Weights of a small transformer language model: untied embeddings.
Each number is 128 + 32 x the weight over its row's rms, rounded and kept within 0 to 255. Layers, rows and columns count from 0. Numbers have three digits each. The size before them is the row's rms in percent of the matrix's.

# up: layer 8 MLP up, 256x128, rms 0.219, rows 166-200, columns 0-127
# down: layer 8 MLP down (transposed), 256x128, rms 0.2, rows 166-200, columns 0-127
# gate: layer 8 MLP gate, 256x128, rms 0.224, rows 167-201, columns 0-127
up166 112:114117144119153146168143195149116138160184097055139126123122212159123141139108097089142139093096101098122125182159110107112154106121128140120137115100133135107154057106187142106139072120156098150138175096120198138135176052137118091131142134152113164177169118179143068159170220154168139109144164064120080167121111152144140145143101091122087129147164140137142141144164157199161163149145
down166 112:104142123140103161114091147173153144095119127252094155115125125098160095120104160151152085131121135156110141132135142083165164105178108129178126112137143110128111152118090126090093158116088157151114065207120080109085134130124132099177151174082106120052105140135151159120151081114058119176106127167141159107115205145132160101086149123089148150087130163099086150087115130113119092143044
gate167 096:144165177139061114160064159099179124095092124158113183158148163169103195115141159121187121110140058097150085136076082150185147084109127127120141126128144110115162139139116064052111127122145098084167114143073189151117164096133114116119128098141123157111121142175099104141113127129132090148145168111091091169179117194144063178122146099166132137096097142105090127111166121193152116092141
up167 102:116049118157094154126133072143149171086169168159121125082130094060174131111115071119121122104173162118144193130132117096108150182129110159105114143107092126132093096157155084107167093108146126137138091152214143125152102110131162109101186148062151143073167130068089103099117126189131161111121121135129119156067106119138135095100165163063190078130090115101138142163114137074120165098099
down167 094:194114099134219126119149114136102076132119136085095150129108116157119045123095146145052136102160151094063183138104179107160183117129144196091114106184106150143157094149118201161120133123076166173148134146086134207154098102122149173154160168146107105160088106160129125134077147102127142130136088103125136125169143104142159153118082155159115115134108133121135138131141069083150078117175
gate168 093:109136124167170089154161128114099116057098150141123196070147156171135133185084130090217117116082096165174110082109100081127132126195123146129172140093099144084092190090076131104130117100153115084137072121114102123149157116145111123175135142178089128151130162103112129128099134155184071139163156082124091166115150143137105079131130090128125105163131129150143183052100179162090136115148
up168 088:170127095152196115103117134133139122094105158149190196078120111149123139128029149167167118146053115195155122140112106117083139066148081147131153108159123128134099143082121160104136156168130086090113121092162135123104123170150149086188120152155060099144145092128066162132125180149176080160109116101127141163151123167123172080121130117186117120140160154103093171148118174176079127122133
down168 090:155092199084111112113085117084114111148068065136156202086142105085126083151121135107183118172179101110161091165135128118126101102118176144117165099133118124103135166196135103111135141151104138100138123193134135151094145099105111105056160143118080104194120180137148162152102130145195135165121161159048140097154081132157085120180119110133175088128148116120128110129085170100175164117151
gate169 106:123130116139067047130127092130177147122134156145199141117099094140094166151110209194105153143143097089092100089097106135149174131149154153093163118155132158180130144126130162095127118088154149150138163190107132137113096127105092121127128126076099115127146153121087104112108156196187057121107067121099061109104181107075159097129159138094109116164126154118190179122147085175149158091138
up169 105:145096165082127133143103171123157067145155146098152112151121154173173083147155141093118159090106136083111118195153109162135118127110128152131128117092135077129092117154126154193135103055092143154092114119154151169134158146107110149094165070115093103201096153066187079194161168132146110166072082093084144148083131089191103089183127139110127122115077114133121122136078159105164172105125
down169 100:153140086187101117124092102130046058147064095116107131143132157100115118095016143145098061192112129140107124143112121165105158088196058150141145118143113147135129043138129158167185124169123150116161136105164102128146134096123135106080139179089166186141147148130127162119139127139121122135148113113144118111187124130162095121143153104124136072089146153175122132126114115137165126187060
gate170 100:123162112088129109088082169175170126148055188088087096166125133133193111095103148091128133090106091159098119157129067184147120116134199104135131133173138144088134154147150106206124142083154079174130126104140146108129120148128118135133170121146127174109065153124169162121188112113071097078097095111157093120082109163112138097162130119136114113163135178161118181200171087096151122123177
up170 103:113110199143163090120168136118082115121114063149085125184131154114110147131070126103114122087194134135111165120146141133176175136112151187144097146159153139183149136140158146125092141073100143090135107070196043203131114144101114153165155132120079134115194065131074122122117157112162167111154145087136097119091202144162139143100108118097122157133119140201086170106117141134143142096138
down170 105:108119101173147120146184125091112141078158139066153133079175113128079102126150083134124132162102148124096144150120242137061097169142102078173167115119113131130068141116125158081130168149108130106124104189128190072088142151180142143146127126109125165100167133094166076124101135113149117190154108128137153112130146105089159170122069108195138118133147059072121060112120117122133114125101
gate171 101:175150149169161159130123080155153113102188180179126079165053138087105125148117086102102116153105160175161127148091160198110149107157147082092088102159144114153105119122134123132151120094122095134155151145146157167146077181082127138108130113142071109147108188101204116114113144130142162162112188104105142107169218132118175132142170156170128143144098188147106082130172097157155153091153
up171 087:164118077084128120108108169100142176106108067128141133134135090128171080125104167118208143068124064094132117192135114063146118094108078131171152104068111156152139134126145127187123117105135141113086119062144073145122107080163102162121149091154171122056151113134113107163107093145047096114167111129160134137152105136149060136090105128148128106088183160110125147168116164133087159174108
down171 095:176079125121095109146193101108148141029179198191108128103105120162108156121170172155099135189138112141102091149062117144118142135131178192081148106110100121138130120134080144114065149116092150147143098126115193113114105139134130117145135157072098190136159148082110157138144157102162174192133103139153131092087096123188143123168101144110157115169135089191158160130162134149120163103130
gate172 102:083103077124108068144110101087119119159150116128119143161148100075052149148127148160119144155103105086111197116148117148181148131225115101154127145098145112134106175130160146110155080112148138100138080159132182116139143175171164172123116128126146117193160160127149143091074124143126063160116148078099108073123106190132166051152093129092106116163109161107179157125179150105101086101158
up172 098:095101192132127116144162083102141227143125113171148132116172137161128158139095149068121115034170136129134103155117075074112089104108135142053134120109177108159114137150114128160122154153087133128126138137081082173180137125107125145174146076116056149200103170182152174116131126111149127127155110109140143087134112095098136131160117133163184100117135104058154119116133144143086060082111
down172 101:139160069094087164096159159072119083122115117126129131152143155112177117127186166123151097165162123201082093131134156153128143120085104122164135132137116125116176130106113149078124131149146120150112103020138145103085112081141140167121059146088184146058167135138132098155110085130096077126127106198157124158128168166109193127106165128112122126115055083147146148124088092100164181146097
gate173 099:124154097129087132132142164176155124147150080102151171093135125151142091138111140109089160153117175130080160117072152122154150130107102101070091181113139100118114135070132085144100155103167123156148130113160123160161111161095111167177095075125131111109154095077145145156199173175114084110226139139163176121124076148195160124135161142138148119166186120111055160139058169144156116085116
up173 105:113173122166120100128157147094116155092134184105097102133133182144159112129153142124131096127085145152173177088144164100183135140218097160067176151084103123162106128143210126122119115156128084091110183164132091172088109049128148139111084078114134099115156173143108085115068145133068185087146133101163111129151139109120100135103114143108104139198134127169179099131115085073107158127143
down173 108:092160107124127102138149124112087162153113105203064095141067131105117105106116155118089097161081128181141103148117103112171112163181113114133147135120220133128142172075108123149151144122141085135131111162126173105139131133143175139104115172079196117085093137054131104178112152127086142166122117080121101155178179098067175144123069124168110092151096142164117148093079119123127142089205
gate174 095:200152156125116151118096138147118152113125140139130126106130138137124125138074130141202179099124095100144108175112108135121091142148174151107165079125105188207101157122114094180066140117152091165156191134119081145128149114137139178035190069104127123172083129152133121156112131144120133118210115092183076126125134141121139134131148137083186139141103142059075118128134187085153159097143
up174 091:066139140168144111156154113153147128115125122112091080165121165143155142075125085135094085123089126073139116048155095139112127153084118096120121092131130074084130103101108096134152145182100105138074123114139130120097200139134100118202147159184071100050212132109175141167171095137171087134085161155122155141151101085112172162082106134115093126099118144161174121106159083098144172139118
down174 094:113128133114080139119105154137103198115141113131123193079121108169157112176244089130122148156075105164099156129144164093151085181150205131153122123127179160130139121132150162130084193130107109084170147096086131082129120147083163128109159099135116089173111120154139140099164129181085119101204182138154185147118104174149128135130121098087178148148160111068116122118136117152113149107170
gate175 097:192166123099128108086112101139163093088094144124081156117149120137121137198054145148128137100133064076145150183148112112153139153104120068118151140118145148144148140120118066127078116104114074094147116122148149112155052139156173146173129123068177105101181110099168145154144109190121120135117113106120166138141134137138126188135200195096111090172071138133129135148166126132194127174196
up175 096:127155123102163199109086099196171149159130145148150130131080169119121151102158073131139151144101142084128161137167134168111129128140099143123087060127093080136049122160155066092142167091114137107154157222140106099120178065107147061141130105123126109147158105148133092090093121140161136175123170132086131131075141156100139140153056145134138126107088152186122154115058115166130114074139
down175 100:185089090111168113153109179131131102092171149114166138109134168187101085149086181153141111117147055194147116160105173140108121123157130175133113150140137126109092118100118153080120096050127147154120097105127135124196049157116134148113163110113092178076113137120137139165229169110132136097139161097180132059112171172147150174130157125143119108168115096136145151159134143068131136169144
gate176 104:170158087180156149131112133151111136078129084094124143133117104150152146079097092177109191163132139113155101149149080161143180147162104122058172091138064174106131177151093108169135075103165188110169094130071133085122138137138170130152114133117050124140168123164137167116163113094116158133104163179144144131191114151080167151079180173148079130116138143139106140144120115194100074112143
up176 104:123085134149108140177120131137125098099096151076082086107111176089132102118141123095119193099105156194167113146194136165166170130133095123138126098136037102126152112143148130075176151153132125140165152138095147139101186177181163159145170130147094089105146054150137147175164107092092091151114116124211136152142124121101155144144089143093180117172142129061085095120159152133073148126086
down176 104:057090127178137114159110143153118105125122130100130141147136172154065084068067101157108164095141136129157112135073117135153131133162156131126146091151109108194126133178100114070109113192095169114155054118134138139187116104191102135127120110067088081093169120184128201160119048135103117126166096163141121144147145132161119171091184141172163125157127151138192147137129158097104104146149
gate177 091:051193142128138132196169170124148122103154163091146136080143128084104116109122130161131163066121147143066158125092146069103174161162124170101154088136124112107156095132177092135123130111154126100094090119144093160149136041047140124148082145117105107150108141090114065110128115148127127109156052071076135109130108065117083095109155096104136120080122073121106170140179122142112098113141
up177 092:088106125108149099126147081130133118151125118199097153146157108107113120089127098165113122111139094106103173203120115206120193073149095167101055102100126120144094153078113107093079059153108134150187138126095160093154158173128155088175202094093147132146149114174132174175141107153075148141181191097132108106162134146138146130106081136074196115118138147129104100123173122120149145138133
down177 098:147103094145147056149155100123134079167170089167129118124150161107120140100175129163147182119073115127127167135124122118124116069154123148117094146090165110134070112121077183118154158189133121138084157119126144111067153145162165143078171104120161173085159194137107194134095115144080178138147143149165137135107195128158125149154187147142145121152111201133123109178196105112074139182158
gate178 104:118159172089143114150141146039138102119195129111108151093137076101118154104141127118144094069067154109070096104162129096120143175129141129095156111190117110139139153135131119194157111043146106126162152145128088148123101131105110173087116092102033067157098146099083086125164156183132125172144158154067126170134144131134171150130129107177144147097175161136104131077131147145181147097116
up178 103:117095085147187112148110109122149163219086127104140160112111134124119108116161089157083102118111106090061162087159145147162082094114153138047103102124142151098134119121066107140178135225122103143120118148170162098128128134072143065132161138096150133121123090151148185153128144141111156065120115124165177101132174100136166086090100069047124146085099130129145101140191109119114138135124
down178 100:098134143103165111175097103156184083116141082141098187121152140088116137109207110142122156137124129132094128120172140134081128142083124114206139178108146129148099116131228134095163202116174062064134111185128163120090133122144098110121071156096127092123136160124124117090102110096129111111098171236190137107133104127136142090149126085109130090167143139097076134105149162124117133114118
gate179 098:181127121142084145163113169071074085127091149145105130143136115164120136150131142082098186121125121085106099144143092148122160110138162116119178152123125130069138203082180139106124146120159144158083164087147125134135182088188122178170129110181080062146069108080157099095158108118123092112105164126121116102056100131166186139110196110118102128130146100132127124170170158071174128175174
up179 098:120133146150150181184135118163128161133164111122144138112176086053196091129149177147191165153127115097122125140146114153051125087172075119074086107115121152129185183104115083106186131159112126150088165135167121117209092142073098119177098167099136138163076139076090125145093059138190137137150092121154098159153121116146171129156123107155140116107149177183146144139131134111108132126122
down179 098:182107115162140206113106113121112133137153080089120106183137112168073125108135135129104145164151122108141079113187141139186122189169143131167106075170143086179104129122137127156134152196122152126140117131125107118174138089101144146115136157138189202154093190150127129095182139130149099099133180135168110134123178118141068130083123115079154150107146117089232146137140087137111112138052
gate180 104:154173102116146113171213148157134133089114135096180111110073131140146107186092179139120102100105093135178058164094196096140131141116095117152137070058138135102119127148122167123145199104121085114115119124116107073153126075116123130153136129135097073119104107131140126122172114096127119133114101103086081132119140056160152088128149093132079080139207162109154172161134086143121084057160
up180 096:147117126072124078119160146117113109149108128193195163108082166122110089140104129166102119127170131142134131127088103094110115145098120130120129088146135158110153127124059150138170219144109124116097136080091103155170148182164123130166186156131115103046151117132137188152162059141174147174145102160127093123142097105135107065158162117166132105088159131123128172170105055176112192153085
down180 097:092144113134139109100109095112124100135076141155136112143073081103090139176156123132162151154088119145122073163163125161171134136082094149139108086096159198139085132134115123141175155152169138108097102105177153160157126145130091136141141108173079073111125125162139096182040141163165168134129171051093118135099156062099112054127091070097086118136107103056146139135154120081076121134107
gate181 104:151117129191138156090143091154155198132046126108088109131125144127093156106116127153116146132105107136129146142169084191083168097226107129116159161149178111158183104126161166112094118155080089164157097102127151156088111156070111127187123151125120130126077145101105128105146144088158087117125150085188138133128134154128204119154155178149133122140119164193120082117143106120127089049174
up181 104:123149109095141115154152125129149130136127130123069135152129175115121117134114128091146158173129103128150133135113116149130111155119115160137086091090117216118124179130071176101177127128179161190174151174160050096090138074122122141122193091155173130144165157097120130128161084156103193153118171129142119132138149127112089146044043071099154114124088071058133086159101140134159145170110
down181 103:137135180158178109134104112153153123117158157116092147134122139147152103140169144154099106160080116096122128163150136130194121097184158107080079109120109095123127128136122124072111164161087173092117098162124154201137149071053156102147172150086122134088122109154121082106152170129132111113196103073102127068051157085057131117202153161129167086110174108108145159081180138121139098120138
gate182 107:138140090180165155120118075118099215122143107106069157134143188180177153105111120107121087077102105139108163136114186142117105106123184163122161102150080120104201090087123132157129156111111152142136150113162159056111096179109116103124137089124124160112124172099127157181128130103136122057099149113172167101162104137117161133157078101166102137104188158135163107123168095139043166165154
up182 107:140118162147099152097087126057115095092095140123167119138084080133136088106125084164131167144106171136060161075168177150137129086101124057142124121118132120082126157143128154132130088138104088115090125123164128140151135121156132176177103170132040190147120052099091154133129132163180151166133148149146212141088150156118135143137150199184112139108189135159095148134113104065122104122156
down182 104:130155164077103134115136130122107112169167103136155105098083201121127112123105155146048152066103152165110109137108106128151088135152108185100114108198141117141089149114090119089172168115156120197104133112054146124162079121161169112071102134083161132118155118127144080155114134140168087148139168160115167127204125110191167164141135107112155137093094195095126057112152118080118178131114
gate183 098:151120110144072118156160079128107137131115146172134135148172157139175169185080140170124160116148104083144133147161175132180157183136163105159116169106094088120118212126129138114122171119101163088062167116130133145164135056178117154132137151132165101116102134104197127074126142107123120156180140133096056096118087133141127148095144185187142115164124127112175186083142075078172163096125
up183 110:080122206137085074093113142134156133104161119124140091091148153158098134147132124150107073154110090086125163094123128085079121103180092142160130077120016116116088133106125219099151138126096131127125115147152106165180057104155134058111115114204127135120109105121124131146098072162140137124112114058121059100118096127105114125138109177074159139116095135108129177113167161144120102112147
down183 092:136119075154114128196149119163103135159109143154166085098125170151196140154176047153181165147101193120166120161145087133156182163070130095127125144119182069131097136124122112115129153171194112092150145080131137157090146146154103098120069190119116123117125115155126064127169165118131119113112190159110144128132156123080204164104169133125070159117145138112087109106100109102119148148067
gate184 088:094090153093105166135098174130108149132165129183076088121120121128142111167165094142080123079108165088167160103202100107143127112189092170136119148110112167121123113160159154136142167106161116145145134112161092106127183178080158161180134173137137148101138106169128111117161174137081050147162078113189076209160142149145089082106132144143105141164122135080129200157120112107182107100129
up184 096:073151075161076099103155121116142111153112085091120156128135139108160156139117133095174097145167173202083113119154231131039132084124166101101130130090125097123118221082121132095150157153174133118114186197091162095103110135151139101131114126096128144150075113121141141077102167068126143136142094103149182155148139124092104147179163109106126156122087157143126104108105135064132123142150
down184 100:198145108117156176125145103079135111109126158110150129154159085173113181061072152094104124095197100096120150114096091164147152130132158176097093078145157173145110137120121129130131092143184136156103124149087130104106060090179139098170122145109125128110082052182153157112142175091124169148144141143096080199113143171143119147129103081062120091131176134156163139147165140074096116151164
gate185 095:170144094102086106168152087122138159138126173120159140099117125130098157134115110119130117095121060184145142117145096097151196117160194181144149140079127094112110128120185104097112123104120124032100112169079120179091096150098135103126098064121097121128053135053139125089125126108117175105165113096210086138131145135104142136181167049128137159103136114157131065133161157121146157149139
up185 101:145067085120126144095139088113167122191130107108093183099134112136121215133117125105169133107102092091132148119120053112152133084103115137090098098101113128118128147141152111093139134161071097110132125125144124134165094143176174122145117114127144063094110176086171116124127078106159140120080063226103158120066143107193128125147148078121112162098088160173184125162157186071112107137142
down185 095:136156116081156177194102158176153140099158162102143158136215149105127211107150154116130183132085166109070142112127166156127113126199153123153074197097039151165092158137118137151124119147146119174150170143099073144127090114176095140116106111111135121136166077139086125156075124130148133115126079096167122134125116149154108150113105071166090121144136119149212134172109138113116134086128
gate186 098:155092112174105095145108178122093206173148136175124118111166103098124151100138142118124135117157111144038136064172148143116070103107140134135075107138144126164140128121129125087090179105109107098143133073126108138111124148046083123072176072099141137146118161117137148117149168073181173058157154122195104089144158150154075147118091106109139087135102134084135139149077193145141170125143
up186 100:175163105159132143102147139157165057076201156165123180139100101132122088096149126128131155170154153142129095126155164134120156155115180104092168098144116178112114127121120069110198135148113204173175144199131149069175133111122140164153107130142145110152144124113098170154148162107125068150105118107095124172076179078127188099121161071174138115123144137092066133060126113099111122111144
down186 097:103115167116135132143155181101099139128118130121182066146101122142150168121143123128122118064083166117132145168123130086127111117127152121174082162080200105165123210117108136121082148079111054103075074103146110148112116102087094088130174120146059142189158117130098105065143156178143172109153162179150138108152071091146046078144118131095151151149095123173121109117141148139144170130154
gate187 104:176203082124134108187076067127149159166166117082100119143085145196190145131119140130114144104101162082137119115047107112103097155094115094133088081119176069055182115150120154141140116077136119109134145117181161161104104147153103142100131185086142178142151179153040137139143106082149104122080119147152101137163105144133180134133074129156147113127136150103113119138136139159116160133088
up187 100:145144119115180103123211089046101113202083088120168115116144122143168139114156166094129118124165141078158142114104176117052147043134099142126131138141121130113113083152136169099118109068137118074151136106149121142179101107113136133113134214085147146171168144155103103102117062150111146103094057103148108173108148126128114087107126073116125148192142141097106155120124112128107165145191
down187 097:065113188118127100132122111122115070139095183135041151155166137136089101097093147128106111092117123113176138094158179131126152133115150091072115103114155146091130075146115159134154160156100119097093086127061163123202174119087148112096135167122177100135116133142100136131061144162105140105120154129111130138146141153141124101139118072143088163097143152192136082112179162042178112044124
gate188 103:118176116100166089165062103132134087096134148168154092087132133100123113076195135169126111130146101099150175124088115174140160094153103143103131133112130141106156092098149101206126061072108166118110106130164126082093186156125077059112116095092123075138117111116147112156077171080133097126164145100094118150111148189145166141179123093168164118057063084105117147085126117132128150134166
up188 106:127073083175111147159129110154150103093167098110131145107108086166166099097103179060074128170103172145104152091137108127099104144110119131152170065129126115087138105163099142082120182143155072159100120131206084149085153167145156125151117128141134155105163154129078176110140105070096157129090142146146127054127148052124091147140140148057119142105187128111144153145089173103095090121069
down188 105:113124065085150117115076161121085127183102119149108138116104178081136096142234173130092125094100135152120138108102114151126201134144090100105135138143129114133164143079124188130116060095120069105147096156159183203197105096165128091163103164115107189125130141149162116124168136106127089118121081071116143130081140103088122117102123110112174130067114135139121107155078105145143184146090
gate189 102:133174127113141143111127127138110132107126115099102154119103159155155150107184152087187094103173032123158111123105106088078137105173106139099133111149095103104144176144113161074141153169100118150105107144155143115082067135099194109182092090094124092080103118112127152114179128047143139128127207148120150173169117133087114124150105080152092137089172129093183157112127185146056137112076
up189 105:137103115171145096121141154059044168156182129121124164101136091147099188132131147123135150090111141120127061166196102169129086179083141072106135201156099170147136125124173128142093054111157174163137198116063124171176165108161116159155170164108073170186146116139153134110155130154100153110181103179156168149165099123137123118142104136135098136111118096102131122127119101142118108153141
down189 106:095142085114120114118126180057091106108170100112154109161149074109114166125169050114082200117069091074133147107164109155137142185143081117124126114086158101133121131099157128139105139134167253154093125112130123160159186125124085100072114163130137190158154147144167114129160134132127113147131105134162158142185142119086104157176132110119089142118122170078129131113118043110109118140110
gate190 093:109116124152146103118114112177053126097132087185133156151106133151155161168125069137099179120104125117156159098107214115168145128140138129115099139147125136127169129104041124103090159127144161047151143137081091105115187181146164085191097130128127158058114107194104173155169068119190102140159092155105139169124113089182140099135125096139091119105165111114121089136161113139101096108145
up190 104:142138151120151184166177136128158126137171140131142105092166091113108086090059117103161154142114097132117075102087189189133112104133155157098110136158112120172152166127082109117158118105131129124155123126145068089164168110104141136129156216099163060138144135091094068133148113119117146090120104129085163119103156146144144100075181107153039045156126092149149130132049138147087153168130
down190 099:173135111132075136136146118131195136136154087064224159109149163110110171112156121179147151144160115108153140150092106118142073112121151172065119100097068199105083141068138122138142123116109107122134152163148145137112121116139084102166153145103136147130117127095138072140144144148169073088096190081123150132124218140112097077073115144106108090153136169148056145132146065158143097136160
gate191 095:094033159175110113083128090077128147122121163146071102127132126125136125119167161120044149173117169123137108085144128200135122147105130099046133092186137131109131113088089128168163102145159122173166104151164155161130146145126114104116077145136138177073183102143169148121200119065179092138127127115167078126126134160140092147157097131118066086133123130088176158181138113131170120128141
up191 085:166195066111161141095162157132119138161131139172124109135175093123167110084145159138122093157172119171170109167179149029153103110136144130183088120160105074138138085140163127109159162081123154098163129066091080140109110122149138134128171089115159110190141086086108136076117124119139186133145160126076130051157124135131118089123155164143146129147122106149082162127094165069081077147097
down191 089:059124149124142151155096124160184084188102089109173153061088115120068119137174146111118051065132086138110140134112122111196119110154103146135186127154161134115141112190167173094159102116120148123088163074128121135112108126167123111209123120171165173120076123119135168077122117231147096118190096094132143132115084116082158116127174117134128144123111106135124157158123157135090123114152
gate192 093:141117099079153166134124176158169117112122141119173148164157100085148129145139158130092150114126126094064139139113193133035127127148197129107130079131117073141153127142221142172132090166153141159137109071133182116130138125105158121162076113062065123159070188068182079114172123114159134129115171124147151098111106157125134149142120127071120094135130084097178076090157104134135128132138
up192 098:110099118105166128187142106150121152148137139123124154127119135073102157167074132127069109115035081114117136136155181159066126152124118152143126100165107166129203113171164158172093094166132132180142104134110102152152135124112178076188093123121151119108081161042123084144144137104200130106105171190161143127120133112111100191154136094090144174111132064080157104112145117119111134094172
down192 101:117103110105133098132106154143093110144186108094123124081169185144097172116126171178181148155126074100122147132155126153094112141109060100109176090165123181157101154088207111157113092141120156148139171078131145070118084089123112115162105143190157178129187158123123075118131096215141085143159096104181123123120123131102102082127163111114215126130148123140090134120159165139098138184133
gate193 101:116118126144082157213121133121155118134163143083155144129139128136186157099092054136139086103128028172144129084142176108160130141114122119156111120179081172087114118123102193142144085126165136147141159183124142110154102171139165144139122193100141136143163139136057123150083120126076115078116119142076129114122129138136079140085153128220109132150159175133190126130108070134107120093078
up193 098:081126121140117098159128121129137153189132153170101114189102067118157103165147174184193065094151130152099125142203178159145132133142165111207073113166062169145128067167158080151128137072139098112118081153155126083176117110139122131064122149090132148152065191085133152122122138125136123076094098139094113122146175125125121121152170115128141143179127145139158150117143077082126160110132
down193 098:130097087139113206147146113140111068096145123151143116121113161140068119117244153122122110131146154044143143099115119103098106097070124120095135143081131061161125166140174092096121153104126114112115134045138150179168048074096107084129076123109150083110155105114121123117149151126165114132112156132124102133103126097087157123123109158147158147073129049122121123115129097154169128200155
gate194 112:173114178074114136132145130088142150137126163199068147092166091137103190129130163178131137119123103170186134093151130135145120150182122090226166152180069132148091106112108134119088113116095156119115133041152103173104121173102086139101134141183073159131154105098155052154085129163121140156129158117082119161124067085103128140143119173144162149115115110110112191115111152108130146155131
up194 108:146181100176173174098103140170179090119122108128137112158162178116152134090152140095105058154105083137142123128142096131118127125081084131066145112089145119090182193107111180138190072115165126158139143141100155123150097081177134094151053100097109123079128142107078185081128179101167140084130167105132139122114133118124113134166140098160079095089147099155112050110161151131067142121101
down194 104:161161153063125136084113089104132115110106174095061101175132092105097102117151138131143139144086177115195130148137086106150141123185184136129144210136136189125146144080112153201138126121074139175077138157110131163130144094104139153179130075145186128123145127103195064120097122196159166124100100147122122158133162114067116120164100160158141151119139125123091154126117094130160207103149
gate195 092:128158103162094113110138155125118120123099162136135087140048139141148129131180172159152120101071088169137181125106116120156155127159150105158101140124182094138105186113091117120158136152092163080158158094093053149101163076173127135114091085099101172107146174113155084088150179160131175108166104134103105155167072163132107121111138179047139124122098169141092097125061188145190122118154
up195 109:180138148128140169122150153099144129095153153146138102142081140118066109080091051095123177113115128124172125103090105157153132146121109186148147084185082188198141170143125151085077132126159110178157115117150155161129137095089049120168124153178194065125113088130153082149118122155145119140126104161157108105124114128170117149171135179135090113151102193141076113129175063127147086093145
down195 109:106099088115103118146155108126136119100089126221125127121174139153068088171057094128150154104056094155140141145131139138140172112141161133126145154124071082152095163089160179112130145106112111158122163199129146106042174091097069159130115130170179169113128084064115107143141124142119116121087137146106139112158136115089095170102169152163149111161099134167103175159205138120066142138128
gate196 095:118173234161177181119141162123100159148148102104144104110153159151122122051123105142161148147218123102161145151104158147149133101206147106084202188130130192131113086112113117219134128116072141113095096165114075170131146120163143116130132120125178127113150137109116093175108124149136092124067144109099080133130188148159099115100156161105126132109122143129107090156103096131102153095118
up196 098:158142140140127112121113160164139131111113101181117107124096157143158122115160078184174129121120139147153134141116116098129123154145051093145060140147145116169129098140126154082163165083176143158139171157087132199170137086109154143135102134106066133071139207125083039117172061149110086152115173160098137147125130126172172100148123143131062094128097108153084112066172092152133090114175
down196 103:089174168175097151095120123152148126071136147098129108135140139167108107151189054083177122158168085083095143113158102081154066089146137162100139169140177166095094094140093116142129128078092128045066138135107145137089137158148151162175103077094152099135105110127141121178097072151118137117104180124102168133153171127191140127096114140167166080126125204151113104153118123154091127130171
gate197 098:135116114121176136065115095103097145123111082075107138117114049121101099165086157100071099117165162117103138125100133109156080097137080119132100103148131136167119109139160157141070144127175123153081154095129078159125180134108218131130163113130093175103100154078101097162143132090145137062173114072108150137030168090172156169146193172148158089139148147155122100124119135118122161155122
up197 094:116101103109120119098147094129120136155144112058106167175080103209133118182122086075097137116155137138086138110087065102181118163115138165095091118111104086065066135122185131138074140118173156100137096143126116083165106147075177109118168139157107125151060087065103072130151162137138134144124077120112115214065144135134143162158121168128129059144136127094120099157141146127110153108121
down197 093:096065173080130138120097146124212149087143122067097110099238106108167139104125115129140114152110099133121126110154180159073173131085130123150107150086088135110092173175103110049134146153126144106142065142104124160114146142166190120130082118169149100162146134170114188118057151143094146084124150169122166115100112130148119150094175118157093162115156148112091091144142145138181173129149
gate198 102:126115135147090107114149167088172158133155111104138144173128102089075143133183138127128120116107106102111120059097173160089103108082149110105099083163179136140114149044081068218116104123104109083072141150183141146163115131100109091107152192107113192116101120095128142097152128149142121167096134101077141150085124134110124141096157126141121081077130176169140101173101066054136150144094
up198 093:144130163054077093162093120108086100118131167131192111082067158174115180188091148126109132108110156134108124122139123084116133149107124162135114157145138125104133103077102120097141110081122151093064099135157085094197067073139087126162103086112119167129148213129125175151122128086116129068177149102106130155136105118106209127107120157133087112120164083111152123134108135196153184119158
down198 098:117121092163125145091127156083168108083127123063123150142101134077148138144182195087158106115203109116161127169127114161092066158149130127135177124123116120147185117114070121189151139113079097189146114160124135149112130129096174178103134147178119090145124101128142138101098103144161129138152105134149106073098087205034106129142192132178141144138117170081110133142149090108172136074087
gate199 100:124156122136148149116163143100086191131125130100138157117116152164097157111079127143107148163128081130075150101076185141071135085086126134140171114115136141139105125183148144159152168182125098156118235089112147109148091114067105066150081098119098143115161107128186145137127095117120201124078108154112179083115150139132103173068107108107065101088153093096211134111112163106124137109110
up199 101:149124097160119133095171156087170087072160130157182124095121083167143072141201129163239092135102142134163136181152177168085147110127121103152113106135153175141147096163168117174150106072082140083144145128151115103148075120177103125137108107110142131103077189142150120128094143180133125109134133074106156103101073074090183117198112129153137124184099123127105137107100126133131104119164
down199 099:120128143118157117067115132185088128079134106090100114082124135146109118126085151040064114135084139117097144156084147178119190119143153141134156141100203069196135100114112134132145115123148124116112149126106109172114129090102155170159170075103193129156114123081176085114122118145115149133088105182158152187175176197140098150139146104128132154084125039112133182143169105144128109110127
gate200 100:134139220179085085146135136213133152169157093149133179187085127124138153125148031159146148117129151137141123122111117145123142105137131095113136142074131124137166112096156144096085159141153102066085167137152093158171178124091108132113190154114143076122147115143143131169094126079106168175159144114087106142149171114083101132105183145114134085130120170091148148161078117042096110150159
up200 094:115117100136142106123068057115134180157127174113115112151155146144119119119123181114098106065171136158109191180109140124194145095101142129126106107133153144185122082161116080153146110137164157133125183083155111138114191081195129123125140131136173140072186144130111176079124078132117113103134183094070132108100063120090109117116085100132074157100149117102092121081169075129187148138083
down200 099:092122063079137132151157084145076124116157094115148173116147131107073114134089137109157097172115110085121149108124104107053154128123156139159151099114180155148143143109140107180110118142098143091134139175138155087110074139142118133141173205157126128130158134103109151134112115210143112148106114219120169106132148126156159153098105144104166146080149070212127201140110203165196124119133
gate201 099:164085087169111139135128143117155121184126200120173173106080142115148121174162123130144078099138125136084118133160102094170083113149111108136152133141075123152105107114092142095119112133114118090141206123089119136092135161180158130121141157069176121194137153171136096159133075078164193065123076126126091105102115111136139142172124134175139131172114085083035131095110086171068153149149